{
  "num_hidden_layers": 9,
  "norm": "rmsnorm",
  "rope_fraction": 0.5,
  "attn_scale": 0.124,
  "parallel_block": false,
  "init": "trunc",
  "optimizer": "adamw",
  "beta1": 0.9,
  "doc_mask": true
}
Each number is 128 + 32 x the weight over its row's rms, rounded and kept within 0 to 255. Layers, rows and columns count from 0. The size above them is the row's rms in percent of the matrix's.

# layer 2 MLP down (transposed), 1536x384, rms 0.047, rows 442-494, columns 64-127
size [ 94 113  93 112  99 101  99  93  98  97 102  95  98  95 111  96 100 104  95  95 108 105 107  94 105 102  89  98  98 101  98  90  92 107 117  97 111 100  96  96  92  80 102 102  96 129  98 102 109  93 114  93 105]
[[154 187 103 169 110 150  85  81 113  88 165 174 120 149 170  74 117 102 125 143 136 112 108 132 120  94  82 118 141 144 149 132 104 126 104 137 117 115 106 164 138 139  95 166  68 131 128  77 159 164 168 114  67 175  76 121 169 119  57 136 101 170 161 103]
 [109 122  75  97 122  99  97 134 146  82 133 126  93 172 122  89  78 157  65 102 194 133 142 151  76 104 106  94 149 123 184  80 111 119  83 114 144 128  88 124 156 126  50  70 157 107 144 124 110 107 177 145 190 118 106 149 129  94 157  97 138 182 144 101]
 [154 109  85 131 130  76 100  80 138  65  95 131 145 128 192 142 139 101 126 140 132 139 137 165 152 161 131 145 113 146 124 157 110 156 162 133 183 120 169 124 105 119 146  97  94  36 105 163  72  91 113 130 144 124 141 104 141 100 164  77 130 128 131 133]
 [145 134  81 119  97 217 102 124  76 113 114 164  86 165 194 172 108 150 121 172 143 119 158 169  59 175 139 166 134  79 156 146 195  83 127 143 147 110 103 179 150 140  98 178  84 103 134 101 129 153  62  88 136 202 203 114 155  83  68 134 121 139 105  85]
 [198 113 166  85 180 176 119 117  95 155 177  90 123 180  99 140 131 155 118 119 122 143 179 152  89 171 115  86 123 128  89 101 107 171 183 134 133 171 157 129  93 141 146 100 206 123 180  67 123 134  94 138 138 116  99 103 143 140 175  92  99 123 119 179]
 [168 170 159  78 172 197 123 173 168 125 161 133 100  96 144 167 116 106  94 158 117 109 134 101 136 110 163 136 126  54  83 129 161 142 134 158 145 109 146 116 128 107 175 120 117 137 150 166 140 109  51  96 102 201 133 133 135  97 138 107 167  50 141 139]
 [150 142 140 125 124 116 137 147 157  97  86  85 119 117  69  82  97 105 134 133  58 105 167 113 146 175 106 117 129 144 113  95 159 141  58 117 138 112 108  57 126 147 152 144 147  94 177 115 109 130 139 141  97 152 136 124 109  78  99 182 108 145 165 119]
 [156 192 114 127  78 163 106 110 119 156 117 193  96 165  96  94  88 119 124 160 152 112 142 179  79 169 111 165 164 144 164 130  65 157 158  28 192 157  87 141  75 101  89 110 199 148 121 140 130 174 143  95 115  84 115  59 142 114  98 189 134 167  68 131]
 [200 107 154 138  98 131 129 125 124 112 118 138 123  97 118 162 192 115  63 106 128 122  73 150  98 104 136 118 146  88 100 158  95  94 142 126  94 131 135 141 221 152 169 137  93 131  74 152  97 117 143 126  84  96 121  90 118 169 160  96 144 123 127  64]
 [185 158 149 148 119 134 150 126 139 127 143 159 113 107 107 113 113 121  90  93  88 149 148 134 144 179  55 143 118  67 170 135  93  95 180 112 135  99 122 163 174 126 139 103  68 126 124 125 135 197 120  83 106 190 130 102 145 103 145 117  88 104  88 108]
 [100  86  94 160  70 106 111  97 147 152 108  82 121 141 117 165 146  80  86 153 179 155 157 187 124 125 106 102 129  84 143 187 146 117 152 142  64  93  91 159 112 149 126 114 115 140  71 134  91 129 156 131 109 164 104 166  96 115 113  97 112 158 170 142]
 [123 103 151 132 131  95  83 115 111  71 125  91 112 134 160 132 159 131 129 103  91 139 117 165 128 154 130 119 142 144 120  70 112 151 120  92 148 123 101  88  77 112 100  53 124  49 120 143 112 181 193 116 146 163  88 130 124 192 125 139 102 147 157 151]
 [168 135 128 102 140  90 118  93 101 161 157 162  65 104  98  73 135  84 112 106 143  99 147 134 146 151 142 140 167 167  85 153 124 152 135  55  72  71 118 118 169 166 107 116  84 137  71 188 133 123  91  77 170  64 154 191 147 168 117 114 113 178  77  85]
 [156 155  98 152 108 163  87  87 145  92 110 118 154 185 127 109  59 138  84 142  65 100 141 119  82 154 145 118 123  97 175  91  71 124 149 132 131 104 140  93  61 142 136  89 136 165  73 129 111  94 164 170 146  88 165 131 136  89  95 113 151 110  86  98]
 [116 120 142  99 154 115  92  80  63 136 134 119 159 145 162 163 128 130 121 134 132 145 163 109 158  95 145 102 149 153  74 119  51 143 147 152  53 133 173 131 106 210 175 194  87 127 158 117  78 112  66 141 201 104 164 164  70 187 153 133 134 101 123 127]
 [113 130 154 132  84 108 106  67 121  92 104  74  94 106  90 107 152  91 144 110 114 109 140 170 124 104 110 161 143 162 101 131 109 107 129 135 126 128 150 151 125 155 124 101 136 155 138 118 136 132  70 114 127 125 109 187 121 145  59 127 125 199 130 151]
 [162 151 111 117 147 115 111 143 146 128  72 146 110  95 104 170  63 103 124 104 151  53  92 111 115 173 114  75  71 116 131  54 113 154 170 197  88 140 118  82 147 147 101 120  92  39 166  59  96 165  91 128 145 165 136 111 135 116  85 173  40 157 104 200]
 [163 115 156 139 115 148 109 122 144 130 110 157 116  64 143 141 141 169 114  83 163  33 128 131 155 147 162 135  93  99  99 127  65 120 133 226 152 108 176  84 136 202 167  56 129 124 139 141 154 107 100 126 105 123  96 160 192 163 138 130 148 160  52 120]
 [156 185 149 135 166 109 107 146 131 119 138 131 122  81 164 142 130 111 143 189 137 130 158 152 110 150 126 200 141 143 157 132 207  97 162 131 116  96 140 135 110 131 163 168 159 104 123  69 110 132 128 120  41 114  80 136 129 161 130 132 150 116 108 151]
 [137 132 166  72 129 124 143 115 139 102 155 113 118 137  73  81 118 153 117 159 160 144 121 108 113  88 126 150 162 167 142 120 184 125 142 118 200 138 158 142 110 118 147 131 145 128 179  92 134 123 110  67 133 158 138 175 110 107 138  85 128  89 109 116]
 [139 178 120 100 186 102 114 127 151 100 109 136 152  89  78  99 111 156 114 123 187  51 188 116  99 124 115  97 125 117 123  75  76 164 134 167 107 109  96 126 143 143 126 139 129 110 157 140 103  57 114 124 115  60 150  91 153 114  98 151 135 129 152 138]
 [ 90 194  83 156 103 166 159 174 158 142 134 181  94 165 162 115 166 133 115 121 155 104 170  92 147 141 139  91 103 174 148 140 147 155 126 164 220 172 157 127 178 160 118 115  93 119 123 153 114 168 148 151  92 144 155 149 162 102 129 172 112 100 122 132]
 [124 209 167 134 131 175 141 182 130  67 132 104 114 168 155 145 130 114 153  95  60 140 156 112 129 133 153 238 153 108 111 165 147 139 135 107  56 153  71 138 117 156  83  98  39 105  91 134 117 189 139 183 144 179  92 123 127  91 145 149 123 134  96  96]
 [121 101  81 158 155 140 115 123  85  82 160  97 173 123 115  82 113 129  82 153 145  64 113 166 162  91  66 109 140 117  71  97 102 167 151  89  91 155 168 140 142 142 163 127  61 125 144 178  72 157 139 142 133 131 102  79 150 135 183 112 145 107 192 143]
 [119 153 107 167 113 147 130 124  85 149 141  91 120 133 199 168  70 222  76 161  98 143 143 141 138 179 115 120  78  84 105  74 129 128 111 137 171 113 124 117 144 149 151 101  84 140 106  60 106 143  80 108 140 161  62 131 125 110  96 124 163 148 130  70]
 [132 177 156 128 120 158  79 134  92 146 144 121 137 130 164  99  97 178  82 110 143 125 163 200 135 122 119 120 162 149 154 189  91 136 141 127 139 140 150 102 162 181 138 163 155 103 151  97 167 204 132  61 162 100 107 136 159 162 128 147 105 125 165 123]
 [155 101 158 158 147 133 144 122 140 145 154 155  98 167 176 205 141 133 118 120 114  82 128 132 139 128 158  93 180 128 103  94 139 118  86 160 154  96 135  87 158 142 105 125  91 105 101 110 149 151  99 124 164 127 147 130 118  96 127 151  81 123 127  90]
 [129 146 135 104  97 121 112 113 141 165 107  72  62 102 107  94 155 105 169 117  86 150 143 113 207 165  98  88 125  94 102 138  98 149 134 105 153 141 110  78 120 143  45  56 161 144 151 174 131  88 111 123 131 138 168 104 152 112 131 135 137 145  87 162]
 [161 133 148 119 148 115 124  93 131 162 148 139  74 106 136 131 126 160 117 137  81 112 108 133 182 168 146 112 114 154 147 109 109 170 161 176 170 123 126 157 127 125 130  64 156 166 164 157  92 156 148  85 126 133 155 171 112 137 174 142 115 130 108  48]
 [188  79  91 110 133 104 106 183 101 119  90  91 128  95  87 178 154 146 109 163 125 145 110  92 129 117 127 128 117 105 178 103  99  73  72  98 165  93 120 109  49 162  65  93 107 159 195 175 154  87 132  86 132 132 150 146 150 103 103 123 167 139 105 142]
 [137 158  91 175  81 124 144 140 149 157 115 126 111 121  94 108 126 136 112  35 115 156 120 115 162 103 120 150 138  98 145  92 148 111 105 120 109 168 138 141  64 158 147 200  63 156 137 105 128 113 149 104  46 132 102 142 134 116 145 132 108 192 165 122]
 [ 96 109 158  87 108 107  83 119 108 140  72 141 172 153 142 161 128 117 113 145 149  80 126  99  98  95 127 142 122 177 130 125 137  71 176 117  94 121 184  88 141 156 142 102 105 116 169 128 169 112 116 187  89  92 118 160 154 147  98 157  99 121 224 131]
 [ 72 112 119 128 107 125 120 152 100 187 118 158 137 107  38 135  99 148 158 135  86  96 178 137  92  93 126 151 181 120  89 177  93 168 155 146 137 118 110 152 118 116 119  92  84  80 162 176 117 144  95 106 119 134 143 152  74 117 124 164 139 110  90 163]
 [ 48 149 138 159 134  92 125 124 106 129 143 138 140 139 120 162 168 137 160  75 145  93 142 184 148 127 147 111 196 129  94  86  84 168 111 108  91  74 128 111  70 161 131  84 101 146 126 125 115  76 137  81 145 147  71 165  96 145 125 109 124 111 129 200]
 [164 112 142 108 145 186 121 180 150 149 131 196 172 135 122  92 137 113 133 148 124 137 142 156  56 144 138 148 164 189 114 100 129 106 104 126 153 137  98 103 176  79  91 132 123 119  96 154 200 110 154 146 122 135 146 188 166 150  87  86 154 159  81  93]
 [151  82 104  74 135 160 111 124 140  54  92 123 133  96  66 146 139  82 139 119 121  94 147 155 141 124 162  59 111 139 113 144 139 135 139 118  73  96 203 131 148 137 165 125 156 118 150 110 110 104  84 127  48 165 165 129  96 157 185 141 151 166 129 156]
 [118 158 149  90  87 150  89 121  70 145 153 244  82  95 117 106 158 176 153 135 116 121 153 155  73 141 146 117 175 127  73 174 148 165 163 138 140 102 131 138 122 156 162 108 102 112 118 113 138 166  47 144 123 136 135 152 170 129 174 157 187 105 146 110]
 [151 144 132 172 116 150 128 151 112 140 114 155 146 128 159 115 161  76 178 190 157  78 162  76  99 150 152 160 159 125 176  95  96 138 101 133 136  62 141 128  55 149 112 144  77 149 109 109 124 112 112 117  90 115 100 181  87 163 122 125 189 162 148 115]
 [105 165 128  81 112 134 133 121  93 123 109  86 120 100 112 189 197 117 190 177 101 101 121  83 165 138  91 100 110 174 123 121  57 108 118 132 124 146 186 132  84 134 127 141 139 150 106  97 169  89 127 111 148 164  98 145 152 110 169 116  69 146  96 163]
 [ 67 112 127 131 131 169 135 113  89 126 125 132  93  54 131  84 109  73 179 129 142 152 137 149 170  78 141  90 180 141  96  84 113 135 141 113 222 100 128 155 146 191 181 192 145 131 141 142  50  79  67  45 124  65 208 119  71 115 178  45  93 125 137 183]
 [158 113 144 170 160 163 119  95 114 105 128 134 108 136 166 124 134  86  91 122 128  98  90 106 120 113 133 133 116 123 171  87 117 198  66 107  70 121 128 127 150 116 174 125 101 157 122 115 202 173 116 101 121 140 133 113 103 136 122 119 150 106  76 101]
 [105  92 125 119 114 173  96 157 104 203 127 114  69 112 119  96  87  96 120 106  91  94 134 136 119  94 142 134 242  88  99 136 156 206 158 154 152 107 111  75  84 102 145 113  92  77 187 169 152 146  63  67 149 149  93 125 120 158 134 117  99 153  92 174]
 [113  76  52  73  70 113  66 124 100 140 103 113 163 127 109 138 108 120 123 160 105 126  87 143 141 152 131 149 179 109 120 159 110 119 145  75  97 122 149 176 108  97 167 144 125 138 172 146  98 105 188  82 101 182 120 132  95 150 130 178 233  84 138 150]
 [134 109  92 109  85  93 111 146 148 139  78 161  81 119  77 104 111 125 143 153  99 135  79 168 144 124 162 162 143 138  98 135 136 160 121 112 100 156 115 117 147 102 102 119 152  13  53 113 131 146 130 123  99 109  78 175 107 121 158  81  84 171 144 143]
 [144 118 101  87 112 148  72 103 124  82 103 152  85 119  98 111 108 145 138 162 191 173 164  78 125 100  69 148  89 102 143 113 117 130 144 101 134 102 136 175 115 135  98  80 199 165 102 118 145 133 146 121  87 193 118 175 120 143  97 161 111 155 124 122]
 [152 120 189 123 163 138 129 140 148 119 112 134 169 143 136 157 102  83  95  72 101 121 118 106 127 129 131  97 187 104 137 159 131 172 112 158 169 114 161 144 125  68 105 139 117 109 114 115 153 144 125  32 120 177 118 124 105 100 157 148 153 158  92 116]
 [ 87 111 121  92  76 120 188 122 165 153 119 117 139  70 132 147 131 120 135  58 157  95  78 156 193 151  94 146 135 132 132 115 127 128 136 136 166 161 113 116 115 126 137  91 113 171 137 137 149 117 113 171 167 170  86 191 150  78 149 139 122  86 113 130]
 [126 128 175 176 100 127  94  80 180  95 133 193 174 129  84 123  89 115  61 141 192 148  39 137  98  60 136 148 145 124 178 105  61 102 162  72 117 176 165 170 145 121 209 160 147  92 114  99  98 110 173  98 158  99  64 146 128 151 130 144 105 132  94 129]
 [127 128 136 140  89 203 138 176 152 174 139  92 155 122  93 104 171 149  86 149 140 166 172 131  85 154 121 103 123 131 130 166 119 149 125 103 107 125 131 148 114  99 153 139 148  81 105 127 129  97 104 190 157 143 113 185  67 162 138 134  73  86 125 124]
 [134 116 138 163 226 118 108 136  53 169 178 107 102 125 153 111 173  98 117 113 141 151 153 118 125 115 143 133 120 100 119  83 145  89 130 134  79 134 193 118 164 170  71 121 110 117 117 113 143 107 145 128 170 127 123 131  83 137 125 134 148 153  57 131]
 [207 171 112 107 158 144 101 163 148 108 142 148 115 139 148 131 141 118 155 123 135 164 166  82 130 116 154 113 139  62  75  97 108 129 176 114 139 152 118  76 118 120 154 179  96 110 148 107 155 110 158 146 143 156 111 120 124 153 133 124 189 167 110  97]
 [143  96 110  77 135 155  85 147 106 112  90 123 125 171 166 103 208 112 208 129  90 176 150  94 159 136 143 135  87 126 119 157 155 136 134 174  88 122 118  99 104 154 133 205  97  93  99 113 154 161 136 203  95 159 151 154 112 192 133 130 116 144 136 128]
 [133 174 136 147 100 106 106 169 174  91  75 137  81 146  41 158  92 135 129 157 114 140 139 180 110 170 162  54 119 188  80 133  93 112 188  79 118 136 129 106 144  93 104 137  84 106 166 125 170 139 149 109 135 118 140 147 155 157 106 132 145 107  69  74]]
# layer 2 MLP up, 1536x384, rms 0.0516, rows 443-494, columns 64-127
size [107  98 106  95  95 102  96 100  92 104  99  99  95 113  98 101 108  98  96 106 103 103  96  97 100  87  98  93 101 103  99  88 102 116  97 102 104  95 104  97  83  98 101  90 108 101  97 106  92 113  92 101]
[[151 100 113 152 218 124  95 153 128 172 144 116 144 150  91 118 177 210 242 168  86 123 110  71 123 108 113 151  73 142 149 156 116 145  51 128 114 131 136 126  73 156  82  94 122 168 110 118 121 101  99 148 122 143 105 184 131  91 146 182 156 102 105 143]
 [108 139 126 173 197 243 195 161 125 162 166 134 105 185 159  91 144 111 187 117  78 153 122  91  99  98 105  85 153  85 110 136 128 155 161 167 115 123 120 103 159 103 128 123 117 140 116  84 157 122 110 142  92 117 142 182 149  53 122  95 151  70 118 144]
 [192 158 181 131 154 138 176  79 135 107 113 183 167 145  96 146 163  97 179  82 102  74 140 159 156 114 140  76  87 175 141 108 149 108 105 142 154 126 184 140  92 111 169  96 137 189 148 116 111  81  80 111 136 123 178 112 182  92  78 133 109 136  91 161]
 [131 119 111 194 143 141 147  65 143 110  80 146 134 151 109 183 178 182 140  87 142 115 110  77 109  92 139 170 114 134 186 178 147 161 102  99 130 116 171  99 143 161  80  90 160 143  38 115 142 140 167  54 158 187 149 134 114 129  89 171 150 117 101 120]
 [ 87 129 130 153 169 140 114  74 128 121 124 121 185 147 125  95 147 150 129 105  91 158 138  93 166 145 106 141 148 165 156 185 118 132 110  92  98 145 203 170 157  68 106 148 184 154 102  95 143 110 141 134  97 103 144 161 122 166 143  95  89 164  63 126]
 [122 194 135 150 116 176 116 143 146  61 114 112 132 114  75 169 165 182 192 128 130 151 130 134 205 100 111 111 104 129 118 187 177 154 107 100  83 167 141 107 111 131 214 127 132  77 136 136 161 135 143 161 164 150 176 101 114  82 237 129  97 164 108 111]
 [162 113 186 195 145 175 137  65 129 120  95 152 155 166 139 204 115 159 151 110 166  82 124  99 117  95 120 127 146 122 141 130 150 112 169 136  96 108 174 104  87 101 131  75 102 148 108 150 116  97  75 103 181 146 117 194 100 162 115 129 109 109  88 102]
 [153 165  99 118  97 132 104  62 150  36 119 137  92 116 127 153 124 172 134 141 108 164 138 134 103 159 120 133  80 116 140  98  91  78  79 111 135 119 144 114 144 112 161  96  75 120 102 150 159 135 150 189 169 133  91 151 104 156 183 124 115 149 121  94]
 [142  83 165 109 156 106 125 111  71 129 153 179 153 121 154 164 124 163 119 153 178 156 123 126 179  67  98 169 111 163 146 141 150  90  89  72 132 136 129 111 114 164 110 105 179 209  46 118 157 135 127 143 165 142 112 175  99 103 105 132 155 140  45 164]
 [171 147 104  77 110 130 113 107 167 153 124 145 165 166 123 138 139 103 136 135 134 188 136 111 125 149 112 105  98  86 189 119 159 137 148 205  92 175 161 191 131 115 178 144 134 158  73  71 142  75 137 139 156 188 146 116 134 113 140 150  95 145 163 117]
 [ 92 108 112 160 164  93 149 174  91 140 135 121 107 136 128 174 161 105 131 102 171  99 112  96 176 102 176 112 135 150  98 163  86 171 139  95 117 122 168 144  29 148  95  75 110 178 139 150 175 129 183  12 133 109 131 114 104  98 115  67 127  70 122 188]
 [135  85 179 141 167 164 139  91 119  71 101 107 109 114 113  86 121 107 172 143 112 134 158 118 138 171 161  87 133 150 144 130 155 103 133 157 173 119 116 161 139  94 156 135  99 148 188  93 129 163 162 101 125 180 172 123 174  99 159 122 176 127 161 144]
 [119 101 129 130  92  88  95 109 136 145 150 133 163 154 114 140 136  81 145 181 130 103 154  51 134  88 160 140 162 136 156 157 131 147  80 101 136 148 161 131  48 155 126 127 159 238  72 141 135 180 148  74 143 146 109 115 130  99 112 117 177 135 120 142]
 [153 124 177 149 165 108 108 146 104 124 101 170 162 148 136 127  92 111 178 139  98  95 104 156 164 114 165  98  97 135  93 120  90 128 104 131  75 102 112  63 109 147 128 103 131 136 165 119 139 105 115  69  94 133 183 167  95 131 112 153 156 130 140 123]
 [ 93  83  90  86 171 157  94 125 124 152  99 129  94 130 183 150 161 107 143 100 123 154 101  83 131 110 171 125 135 148 180 124 150 155 114  88 117 120 145 122 118 123 139  89 151 219 156 154 158 102  84  57 158 123 109 117 159 175 120 125 149 148 121 112]
 [135 168 153 116 153 119  80  86 176 105 146 129 179 111 137 153 184  76 152  78 107  91 130 122 178 124 121 116 126 162 105 132 125 158 168 100 122  89 131 137 113 154 188 123 110 147 120 110 159 132 115  72 153 164  86 168 113 117 120 112 163  88  53 193]
 [142 139 172 172 175 158 122 147 104  98 119 125 113 133 132 139 172 135 125 110 112 122  92 140 142 112 120 155 112 190 127 196 103  87  81 136 124 134 136 152 116 136 156  86 116 201  79 144 152 103 178  78  88 145  99 159 130 191 110 135 138 105 119 117]
 [ 81 132 124 117 134  95 103 140 150  73 141  96 177 154 163 173  87  94 123  72 183 123  97 141 146  95 106 103  87  71 141 144 103 178 131 172  89 150 168 128  93 151 130 129  79 174 121 145 162 185 147 124 140 114 144 134  77  82 130 162  98  94  83 156]
 [106 112 158 127 155 182 172  92 100 119 144 152 160 142  85 144 141 160 109 145 109 132 134  95 118 110 154 130 154 183 168 123 100  54  70 100 156 123 104 109  90 134 103 117 181 151 183  95 121 148 153 101 127 118 140 183 157  91 102 109 195  62 175 145]
 [145 127  98 139  92 124 173 133 145 116 155  68  97 161  86 113 135 162 174 151 173 105  99  86 172 164  91 146  92 137 100 110 122 117 109 125 126 150 137  91  69 116 146  93 157 197 122 183 153 151 148 143  87  81 183 112 138 105 114 133 141 153 167 118]
 [ 67 113 102 126 140  86 177 132 120 142  65 166 138 138 103 160 168 112 117  66 121  84 156  90 179 159 152  77 127 185 104 114 135 133 108 152 176 138 139 126 151 153 125 140 115 197 128 177 146 135 129 172 123 130 157 188  85  64 120  92 187 124  94 143]
 [198 146 149  77 182 151 130  92  88 111 138  68 119 124  67 164 142  84 155 102 112 139 159 113 191  98 119 170 112 110 173  51 161 121 100 122  89 192  75 161 166  95 122 139  57 168 128 101 184 161 165 115 133 132 152  98  70 139 155 154 111 119  87 133]
 [ 92 117 148  94 119 123 161 126 132  99 104  98 137 164 128 146 125 155 117 119 144  67 103 152  83 141 120 139  25  76 193 143 105 142 119 139 153 139 165 130 138  98 110 150 179 132 110  86 166 100 117  85 129 117  92 122 191 139 173 113 141 169  88 159]
 [146  83 108 157 193 113 139 138 118 113  64 151 135 143 167 110 129 132 136 106 142 135 125 143 136  81 123 155 144 124 131  90 147 135 133 113 110 103 174 118 118 120 105 114 111 117  94 154 191 181 110 140 155 115  97  93 159 115 190 171 102 129  94 155]
 [115 165 150 109 104 120 133 125 148 154 126 121 144 227 127 160 118 166  89 148  87 121  67  85  92  76 162 152  98  68 159 136 173 114 122 121 110 168 161 119 114 105 206 114 176 117  70 141 162 151 154 142  98 105 167 142 181 124 170 115  96  70 156 166]
 [109 184 137 100 125  79 155 109  87 167  99  61 146 162  88  85 151 123 168 205 154  85 103 117 100 111 143 132 106 115 185 206 137  76  66 123  90 197 156 139  67 187 131 131  99 131 146 116 141 171 178 135  80 140 142 109 101 107 147 174 176 136 157 149]
 [126 126  81 141 132 144  99 128 101 109 142 127 178 153 124 121 114 135 148 106 140 169  84 149 120  76  81 132 142  70 142 152 139  97 127 125  95 156 134  98 112  99  91 125 112 120 131 111 108 150 131 132 153 146 154 167 108 145 146 112 153 131  66 160]
 [ 83 138 173 121 153 125 180 151 118 127 155 148 193 108 124 130 212  93 169 137 146 184 142 111 119 116  58 115 124 111  88 134 135 121 100  44 121 167 102 104 146  98 123 165  79  92 161  85 117 103  96 180 135 105 116 150 125 117  83 120 140  86 168 194]
 [ 91 110 156 104 106 138 129  47  66 116 162  81 165 190 144 159 139  91 126  73  90 127 132 135 145 127 131 133  82  88 145 153 159 116 132 122 179 155 106 154 148  49 153 146  91 103 123  80 192 130 113 120 159 127 165 148 115 127 123 161 169 148 110 147]
 [103  96 161 122 133 109 139 134 117  88 152 156 110 190 122 128 156 120 128  91 172 199 140  97 125  65 138 147  80 139 157 151 133  95 111 150  89 216 139 106  99 140 129 160 165 123  95 145 180 159 124 164 107 133 151 147 152 127  94 124 151 128  70 150]
 [122 145 164 116 105  59 129 123  84 182 116 141 158 165 133 150 122 138 106 102 139  91 108 188 125 144 107  92  87  60 125 142 131  96 104 101 155  93 126 124 135 102 134 154  70 123 120 102 120 149 186 128  90 147 251 125 130  99 160 170 179 102 150 134]
 [125 162  78 130 155 121 120 164 146 113 160 128 194 218 145  67 176 143 165 125 165 159 112 144 131 104 115 120  69 106 161 115 107 113  96 135 147 172 150 110 167 183 142 112 173 152 158  78 115 120 104 166 107 111 165 136 121 127 142 137 157 103 159 107]
 [ 90  80 131 169 143 144 114 122  84 147 152  98 106 118  84 149 202 149 125 137  91 186 139 124 130  91 134 122 152 133 127 143 109  82  66 122 145  98 153  96  76 146 102  79 147 171 145 145 137 117 123  39 100 122  65 120 157 116 128 113 149 124 187 192]
 [ 92 167 144 114 108 178 138 127 138 125 127  96 144 160 118 117 167 141 130 100 121 121 164 123  80  99 176  99  40  90 117 141  92 113  77 130  96 139 116 138 127  59 135 110 133 127 128 159 167 158 151 152 164 116 175 107 178 103 146 103 141  71 128 151]
 [ 83 126 172 165 124 124 112  84 142 138 131  35 144 143  72 201 142 168 125  96 143 141 144 125 187  94 147 135  81 151 142 108 123 150 124 130 150 134 117  97 123  89 162 131 113 156  63 129 131 207 111 120 143 127 167 141 106 104 169 112 137  98 137 145]
 [128 114  79 105 131 119 119  78  75 103 121  42 164 131  95 196 152 105 128 102 116 124 105 132 174  23 107 118  51 109 146 101 153  72 113 156 110 171 115 120 132 107  91  86 106 138 118 132 175 134 176 157 131 122 116 119 127 152  95 147 117 117 104 190]
 [ 81 112 124  91 155  65 126 108 101 112 135 105 225 212 145 108 144  98 171 139 159 120 137 159 138  74 148  84  95 110 130 130 105 142  41 144 102 121 149 130 126 150 148 120  63 183 164  87 164 156 174 130 110 156 104 160  69 168 180 115 124 120 113 153]
 [142 151 204  67  87 138 146 106 184 162  57 147 163 108 166  92 136 142 156 163  79 114  96 113 119 157 124 116  63 131 107 208 109 137 138 169 177 115 142 153 114  55 168  90 107 108 122  94 141  84 103 126  76 158 130 142 173 114 154 116 125  65 167 156]
 [ 96 147 178 104 141 199 134 111 119 132  57  79 128  91 187 103 153 123 126 130  96 131 125 180 139 135 114 124 134  92 113  79 137 110 128 136 203  85 112 122 161 119 130 104  91 137 111 122 127 131 106 107 111 164 125  43  84 117 208  76  97  51 133 157]
 [114  67 128  90  82 171 116 168  97 160 149 149 152 123 110 129 113  58 129 143 144 130 159 108 100 146 127  75 107 128 163  50 109 160  81 100 165 157 147 140 134 173  96 128 156 152 209 120 183 158  66 117 146 134 118  98 131  65 174 106 151  99  92 195]
 [121 153  94 176 127  94 149 142 164  92 139 157 185 131 110 144 171 116 133 187 191 139 133 143 144  97  81 161  38 159 139 106  80 113 111 119 156 107 129 177 175 103 114 124 190 149 117 164 132 102 206 173 110 111 146 163 109 172 154  85 136 134 165  62]
 [127 131 129 106 175 144 153 132 137 132 132 166 131 148 174  92 132 150 149 134 125 111  64 158 141 124 109 165  94 154 102 147 128 140  89 160  90 114 190 205 163 102 125 123 142 112  89 178 152 119 122 142 140 130  62 126 176  48 136 133 100 100 140 135]
 [119 159 136 121 158  84 190 158 128  97 100 127 125 163 174 148 157 107 105  98 144  60 167 160 125  70 128 176 112 118  98  85 121 165 107 153  87 100 131  85 144  99 137 153 111 101 109  47  73 138 105 176 147 152 183 113 145 112 125 122 120 103 144 197]
 [ 72  89  45 128 112 105 178 115 106 119  77 158 197 111 119 153 118 146 160 129 153 122 145 150 129 136 111 122  90 105 173 126  87 148  96 122 137 121 174  97 124 111 174 114 125 180 105 157 202 227 143 114 114  98 124 178 117 172 141  87 157 137  91 131]
 [ 89 100 167 139 182 181 185 176 149 134 102 154 116 159 130 148 156 114 147  73 111 138 183 109 138 140 135 116 114 135 174 115 123 122  79  73 144 177 218 117 106 104 108  84  92 140  54 102 156  69 141 122  79  80 137 161 182 112 140 171 138 112 117 163]
 [110 109 132 162 121 155 152 135  93 195 128  75 152 121  66 126 160 116 164 135 162 170 117 163 208 173 183 137 163 119 120 137 111 168 108 158  85 117 165 116 136 161 110  97  95 119 135 107 116 123  87 121 115 139 108  95 136 179  82 124 140 121 116 163]
 [113 144 162 143 140 106 180 142 110 160 190 113 154 177 106 125 171 113 119 106 101 136 127 121 200 112 191 134  41 109 156 147 108 146 119 125  87  93 167 154 102 138  89 130 120 111  84  67 183  93 142 125 137 168 137 150 142 114 102 147 157 135  67 157]
 [108 137 138 133  88 111 171  99 161 140 112 146 134 116 129 118 112  90 151 157 101 180 158 109 108  63 136 149 110 104 126 121 171  94 122 131  99 142 108 137 152 125 141 145  57 129 110  89 174 126 137  88 124 142 131  98 124 106 125  75 158  81 160 188]
 [127 154 173 113 105 152 167 154  92 109  45  65 139 185  92 121 113  95 129  95 103 162 109 163  61 136  99 118 101  99 116 188 171 134 125 160 166 114 111 191 133  59 105  90 150 140 168  94 182 112  87  67  68 104 106 136 141 139 152 139 176 130 130 150]
 [164 170 166 179 145 122 165 147 119  92 101 140 168 130 147 127 137 102 129 166 124 192 108  86 159 114 140 124 148 141 133 168 125 169 121 145 144 110 186 119 135 124  80  77 139 171 180  72 173  92 183 130 129 180 153 160 135 124 144 144 170  90 138 142]
 [154 113 144 171  97  55 148 101  96 108 147 149 116 114  98 127 165  80 155 159  69 139 117  91 130 138 133 107 142 171 140  86 175 101  78 124 161 144 145 137 135  91 131 106 120 135 150 117 155 134  93  93  96 143 138 128 100  83 197 123 139 127 150 171]
 [141 110 115  85 125 174 122 163  98 136 140 136 154 192 149  68  93 163 152 160 125 121 141 119 102  78  99 141  58  84 160 155 138 133 128 119 106 130 116 156 114 129 120 154 165 131 142 124 185 234 143 125 148 163 103 102  90 142 127 178 180 126  92 101]]